{
  "d_model": 256,
  "d_mlp": 704,
  "tie_embeddings": false,
  "final_lr_fraction": 0.0,
  "train_tokens": 167100000
}
Each number is 500 + 50 x the weight over the matrix's rms, rounded and kept within 0 to 999. Layers, rows and columns count from 0. Numbers have three digits each.

# q: layer 7 attention query, 256x256, rms 0.0656, rows 0-16,128-143, columns 128-255
# k: layer 7 attention key, 128x256, rms 0.0644, rows 0-15, columns 128-255
q0:533486501524499487522516506470497503529501532448480537505490529495441521483517485481476558507491514502534494515517499507482471485520501435583516509534502493449486518487497447523523560487483523512510465483529459530480521497474550507469469494537519462447484467511501477503453524446525534491486441496521469522527496529531505497524492493485542480483504535492476519516461482522495474514459
q128:472519516471477472508505499514520553460494464559488515515503489509498522536515447497494470467499463497490486494502461494514486519469499518460453483492462520502482501534412524466492477520546489472507497512506509519517546513514465509517511414526490511527529501480495498479492480508473487505513510518482478457529490524502538465530506493459468493494530524458484508539524467484554482433509
k0:485498475498521503486507514493507545491474512518505508483486467494513479523453502534506507493485503506521503515506475519537477502505510500473529504485477510485516517473524498488521495491478494519501536487465470530535477513492492482500530533476509462503517469487508478499496521498494506520495501480475472496498485469487502498504502491520486487514450500498531508495506499508507522460539
q1:458502523481445505433556512518487502471558486512506453504467477513490532555463532501513518467566494481535497516494468505487498515473515554526498525522511561494532484528514549460519480524480488507492545492497503481535531513497458513496489502548523490492515543542502520482523479528498513510508578456452479488487457513513482522461509531544458503472519549509501494534501464424561529491532
q129:533465465477521538534508492444519500483523493476500576513514505447522493496491473537511518552482541540502510472525567544495512520483465525534499459518495465464465494478481567524504507563479483484514471490486507497474485487516500466449530566434521471478475515504497517510478524467487573433470458510460552528536459493445499486468496494474521517457499457499490500485508472560524517529477
k1:494508501541524499536526481494496506511453501521478508492539504498501483485499508487510470468493490473499499497519492527466516518512493497474500489517488508537460514506517483520500484480524498521493498507537526525503470531477531486517489487503518522490485456497491522512482485475499487498489504480539504485505523512529509541478477490519472512513490506515515519475524506508499473520490
q2:483492477458526506506429519523489537521470529515520468464487515482468524551500482491515512536495483498507480480492484517488498477525501496453522531502465506522500531517512490514508485537484503463524481455481498493504448472475484505495485503489505558478505490522504493493499522483495464502482501525579520489474445457555510448485491499504492490505497525493511523459463522535493487531481
q130:509489501505509518532489499495445504531510511510479441459492500514503464488498508481506504505510452505443496512513496470524472519444482502495512506459517522479494515452516539508526500498482531455461474485478554498512500490587524516507483496493501504479515516470533473480567525484507555503481478488560485572483515532530502474520519492501470490488486544437490508510492483482480469531513
k2:489505509484480506503525496528516472483514467474491495510504511487497489490501522503494517465491507470476500501495511493497503499499491509496468504515474479504500492480483516493491499485519475518471521513520534504482551486488537490465490511533479482497511500481516518532490475534489471494463514516458507491510525527470505520498492530518515506503481487523505514504499503481509496499498
q3:437505530486470512537526500506489534488521503509493481518518457520497529511430486484522533478582466501519499548514494498523458523475536531493539524511466493492525529514499449542533524504452498495499537481455518471487480532476481507497491471543496491468519483481512509465517456474544472531537565478474490488492460523503474525447525574548503497498482569512503496530484540453480492481532
q131:490493466509500572489511455497434486443495476499463509501514500486504501526548496466489497420533448515541487519520510516481523471473470502464498559556492470511510549497450471539478453433500491433487475525524480513555522529483531446451428518511514502501474497453493475482501504484494525514537521510523472517518471533479503488547494514424440480510463530490503501531452463489505469479468
k3:478481505518489473514477495485455490513500487502480465526444490495529498535507515520496477514453490490489503477462513517478505510476514494529495498501519504527500518496473487501477499506509517504470456503449508521501499527501505516524523473482529511488528541481496484516482493533509481477488515475490567488486477512530503536540499507529475458533490487511473467495509525534513549523499
q4:522491517487494492546513499522500473546496545528505453497508475490491531465520478494471525441524498466469453473545446469528478512478497523527503545456475508467511488510487474519537471495509540498558480474499498483479517535490537472492483515504499483487537501476550477465525473507548489544502543491495464519485453486557496507456518529512446489492480516492508500496483585493529484545484
q132:442514484469482495516439468494477501490537501510531483471531500515499484463547519501510474502543475518492488465483484446505460507509443515505484512516515442569497524474508532507536467548479525467480533453500538534560524534517495521500461501484477457534540492510512525492477492494556523484521494531568487506506507503528523480520503500513443487533522585479547516489474528485463478492500
k4:514493484517500482469516511497516514499512467475529510518493533523473497489503524513491504516496485487506489516517511500504492528492521484493499480522523489491460497513496505556500513522494482535521511510497505451493480509478501520499520508502497512506498518525511483510521502513503503496491469504523536488506517517513496500501480489505529488460516512509497509507504478529480531512506
q5:548505504518502480490500508462529435469495503531511521499505539485545501504506514491493494539406538522473542509504537554440483466528490498506523499543521514502466470515500516472498480537480539525471499479508487530438500479508510526517514505461467456486489489526492491490495502495486580486467491462536490513476555522492520516529493515489499505513487474492512484527530454514515512505491
q133:506459489506451433473502548468521473510519474540527495451536508487477507516522493507509503507520513499506430497498505522466519496467490498534467509484473477506483534520513503475524541525488483489537504542482491488446509477489458481498519499478518475499516495521534494501501504513520514501501464505444518492495514524498520473507482539532535474499496480525500519525472487489528496514518
k5:504557472497481522510503504503489503478520552465490481519468490467478494510470516515491484487523517484493505478533512518488525509523498508483527470519479512515558526492501482527464450463477470511467499491468498513536531498531495512469451517476485521511462518515493513485483504476465472497506486514533484550540488505502514462487531508500478505484474522499498505493539474512510523481474
q6:478511549498486528503501489550489516551533464504507478476501486553527479455494474491480526434526433491487512545503483465547530465494513485529508530458546475494534508477501536535522492480513473498484464496497518502479475502478502513491468502477445548531532489472503568547511521489517472574493527453501534452509444476469513497480513488514493511494481534515474555504482593468511498552499
q134:475526497515507551441492507526525474546510504477464509531464504499487476514472487536519474450487539501534559470548527458507501528491497514486531507504543490537477523487530489528504534506560492482491471517480495471565537498514504491451498492543473462528529509528561473500484504513463477500478439528514488472521448507480473500474536421514517490467491524521517484489487554531510516493502
k6:492492530480466498535499497501516526467506492502479489492517506502497515495529476456495513462496481511479490518481481495470498508477525531503494547497494479500508489514487497483488491480522527478514533510554506493467487489463517462524511494531515519469487468479524490500474495493530482492498505447478493477454494519508493500498475497450511518505504484486534471502478526495497511525498
q7:540493516508538506494496475470543474497479504488504498509483513442516490531522496503562452540430581524529544480525529472477481475519505482507524500518487557523512503457542497469536472531505460510448481509491487559510498498524511546481553482467498496481445504511507489504507501484444541486464473532518547530522557492498498479523493474513509497502484465461496489515537422539527465456501
q135:525532500508513438499491547466510501477482519488526488455539499455475523512439568519477486530462529509476505462536588481485535484515529544487527462470492513506482520530459512464512532520497471513502474535516490532509518483462493528477540486417506489545506456559486484506448499503469461506537484484469519523498524517498489449475509532540540513518493478496481473491549475515542500513489
k7:472529495468526518470510521503480452526502535485508504513453540522505474480507504487471510494509480487530513523513530554455512464540508484491515468525486496529552518487526477543496524456479486490468519509468492501532512484533506505484460527497500500496459525505468511500520509490476495510488498520503454520528464509466510504497525508501481511482494537484508510479503508468472520509480
q8:539485489507557464491507546500537494438478512519519525472522548496494474514516512484506497601451542496483539440532561530493482550514473508489531481496519511496466523515509535466543504495464510507509544502534469543486504498464507516513504453461532414482487492507466476443536491430485504441463457533524525578486516505501508516515466543510493521500544457512521459556552456550509511438493
q136:554547523514486427563536523439519492463503478525560480493546452498512509520456502537519478592475452539512492504508520505464472425488548536507503531466483498462538472488450539436483479525463438521506502523501487517470463521523379498514508524444548435521477491525493427516464495531481497475524502558482520545511571480488474485477472552552503500463469450497476519527539444498533491474513
k8:494529487493538534471509522503479450509514529500521487518458515503465486490491536574492508496509498485499487479451504507515529463516464483512472495503505518502499501484518502538508482513470523493476518491478508521515506526508514520505496517481514518538484515482460507510520489524520527536477469542514506511519499518506517532476540479539489511474517496466495527498499500538491490514485
q9:538457436498551472471505492421533454478436540463483510508492512470521494601507536535533451527449527496473524451532517532458512502520461490507493475529505544532464504471498533497498509510459509532446524488496482531491535481497517503539509498499547435472465475468489458471506484471472570459462451522535467548526563513482498514517471509513472509523513431487497441562522365568493455483501
q137:553537520459505414515514538465516457451500501547517494433531538527494537526483599498509487542450462528511444479500512498491506508463525497513485518473520530498530484499447466432474529500493485520499529513507467520469470502512413511476539512481552446499447446500520464500455501482553460460500481525514483537478561484475479531474431558484495539485515493513527516616537449493613533481541
k9:476509497501477501468544514488490476482497524516520493491456488479529497516514539516488495494523495447510509504473515531533520454527479490491507472499512507512498567494528483534516532496463503487506499537485492498524485544511506512494492534478502528533490522479467503525578490510519512539472477550497489506502509500498538482480510488531503493455517470423489517480482510497450509495516
q10:564483473509536481467504524446533507469487530497487528492481514504549513570492524489495499545456551529515504425530558539466501512493503493434517473518535508519483508506496533482529549529513493523516480541472502573478555484488487478489571453487524420413469487496515485478515485493499502467451462515526485523503542533489510479534434525508512499525498492495524465468536412514511518427454
q138:472450560451502462494511537476495529451473534507534465445534495462480502481443519451468515518490510582512474471556498512476491534455494510523500543458508485483524521517502490492522463575473454476556489501466511489462516481512492503519502515465494394482501480513498491493490497491518525472540524462490436500458539487535505490495421475516518479486494476504501495513509467502530460511432
k10:502496497514475486421499503487467450509497510526537481485465523532532465498527532543501495500532466467533485523476528496490505460520477494507476489506496484482521553471527490529498509495471494490472507521472488487505484541533510539501508558479514541550493512475486501560562458526522555560477447538520497492502507509515524472492485514534497483464520484412485518478472467517464491554502
q11:499489467484515399536467458526469506549454503511504536535498573465476476459531466474537498505489458520545552502508492456568503453488456434570511523517509507497521522499489454512428448476513538479488526508518481428466436519528498587484495481498462525563449546545537480562463548483462571515540463532505505540549483459491472498463548407446502549495505520503498527508433494540496514496509
q139:534531424478467510425459474467503411502442525517478492541500559457490509519486555535528477468416521439530501433463549473529555420526503523533531488480505552521489502487522522507515518520561435524479489491581509490522491484523457547504496538410513537587514465504527408487418502462492463560431431576503529542473526548516384495442587476511568535476498447509445456577461453600591531524596
k11:465500470483477511526504526489599511501524493488466512502495454499494479498505554454515456542504553553531539489551539504521480563477561469523512465491475517521548503491450539482550499500473518475538524567450485587516526482532506449416444424503541500424481534526451487459493523479482417466508564479472465548549471498474476491519549524529491504487495544484542474479543509456488521471490
q12:536495511503567441495500517435501457499467476491487499532465531431492510576493553526475460578449565532452528404551582534467567530493492459470579513478490548543519510472541529422500504497507502506535490542456484574534480493540480537452517486454510418484466490534536483517462506501492446471454471511542483576592538519534451489462459513513490532528493496500517427563530375546510540417472
q140:484449543482491435515524502504533464528505495528528472483505538482459514492409527488459490474463539565511520413534543559428531525469503572459526506461472509516537520561498457486510494560506483569544471522501492609401513456524452558500565508441506458518527454500544469452475504536490480496519536517521505507511524472521456452472412477519540485501468464497461539555507506476558503478488
k12:469421457515450534445508547461533449493457511516528501516445529532582475524509515477504486511537483511529474488486524548515510480497503488510495490471485512489528565515501511562509532489477527474491537562456493498501459526540515500470487515440526566510467523466459488506524461502506503524488519552517472510482497488506516472456487518547498484447521503409473533485501481479463475524533
q13:519481513505536529451562515458501547432505497463488499491447535504561531523507555537496487493522503496485461490493556479468558484530474479452451497562492490536482519412504572498485567499564509444475512568467489568444553550532476446498531515515503485476529513508518528536487465517544474501429523534477435508523518533472530481567482623568521490505481468438505486516528423496526486507485
q141:467477496516471495538592465493490597480535497535577533441500441525536445500496497436507526552520482512492480525501483509496510592475494553483501482549479477460438553487497548446512512537494497413496501481428443444458514460514552469532507509537487498445489503452476514536550512536510500493441484489480471528496477485519514515526490534563533462468521474438502497472478489475418483553434
k13:522585555492545464465447473519440465533524510466503514507478544558432517470498491526552509433497483504468557516458483513501505496548472467547494493524515451497468452505526469488471505471499424497412500409498550448552521501458503506499481503546466504475512494521535503534483494451483569501571464527475491502494521490502515510462515484482488513485486500535486546524487479474531501520499
q14:535407456556517488469478554463522402458465460465451507518434503408525471661515509518513438526512594524454490417526560539492503493527487463509567513446520483582478585458524522457529547535484530546513450576452429555511546469557469565442502516472549414543455493477472481535463501487411524450452448555568491568629552483510504428472435500556458551526493464470536434527568379532472498447420
q142:476476465496507455446500599536486466462546493439483494497436473471471461517351554492423434520552507624458444433484520540507568484497497508456517482471506485483502552475443481402529491496507438549561495594481488540421476491536512517452530522495515472536487446565487484459429510473447494410510484565549520522491560451513538460429422522548518525465433440541453490561594467456523560390430
k14:457482481572510525484535473483510515539432517489576517496456518482501476498593488559512527508445430499565509555441551544508529469527599479521516483514483510536463510496441440576475545477415530505481518475382526490476446525516504507560493484501515516452469587492460430526601525540535501471510441508503480482477461477501522485543554485519516464509496512471510569457448499455454502564527
q15:446541483465485431514473498456456437544501508490541513532487544434462410520564482483492484510461494468484521475476497542579505500536466488514508554478493463555517519524492460507533478494527552494490472503449515500551461524523503549438464525466495508565486517479479469568413544486455561473498492548470436529591504417523477446511561477530498495508502503476513516528506432582529580484495
q143:478523405489365463478494484478549490501455510442544504561466575500469491486493466573486441557469468383540524466500537549548502417526531513494548542452576453545515482511542503513498486604574425470528478542557499540545467507548443498449501487423553533524517489525522482544433498476468442524475465625442489523537504513531345431501587429559542530446531488503449460543508496553589582485552
k15:502549495519535500600518518515534484570529519484447569516406475496527485485557526525504482497493531483495605534589598380498469511481578445522534448502472483529528496476425530560523572531581422410528535531445506558532534443525569501431453436532497431469504541547368541398478562451456456504532470501437508490551440555455469529516634498551488526430528531525513513419493501509486502465459
q16:492599489495511534503440533496526450493493491492501469492451527474471473454520434491495546581583495573559518456592534553511534500446452498503479550515495508608459439548558541396529506509573631485501541576507529554534464582489451485457486523542435499532527494529550533499538462487527507480493541511496471484529524515528516452468531467547493550518512462442417426531567514452475486434487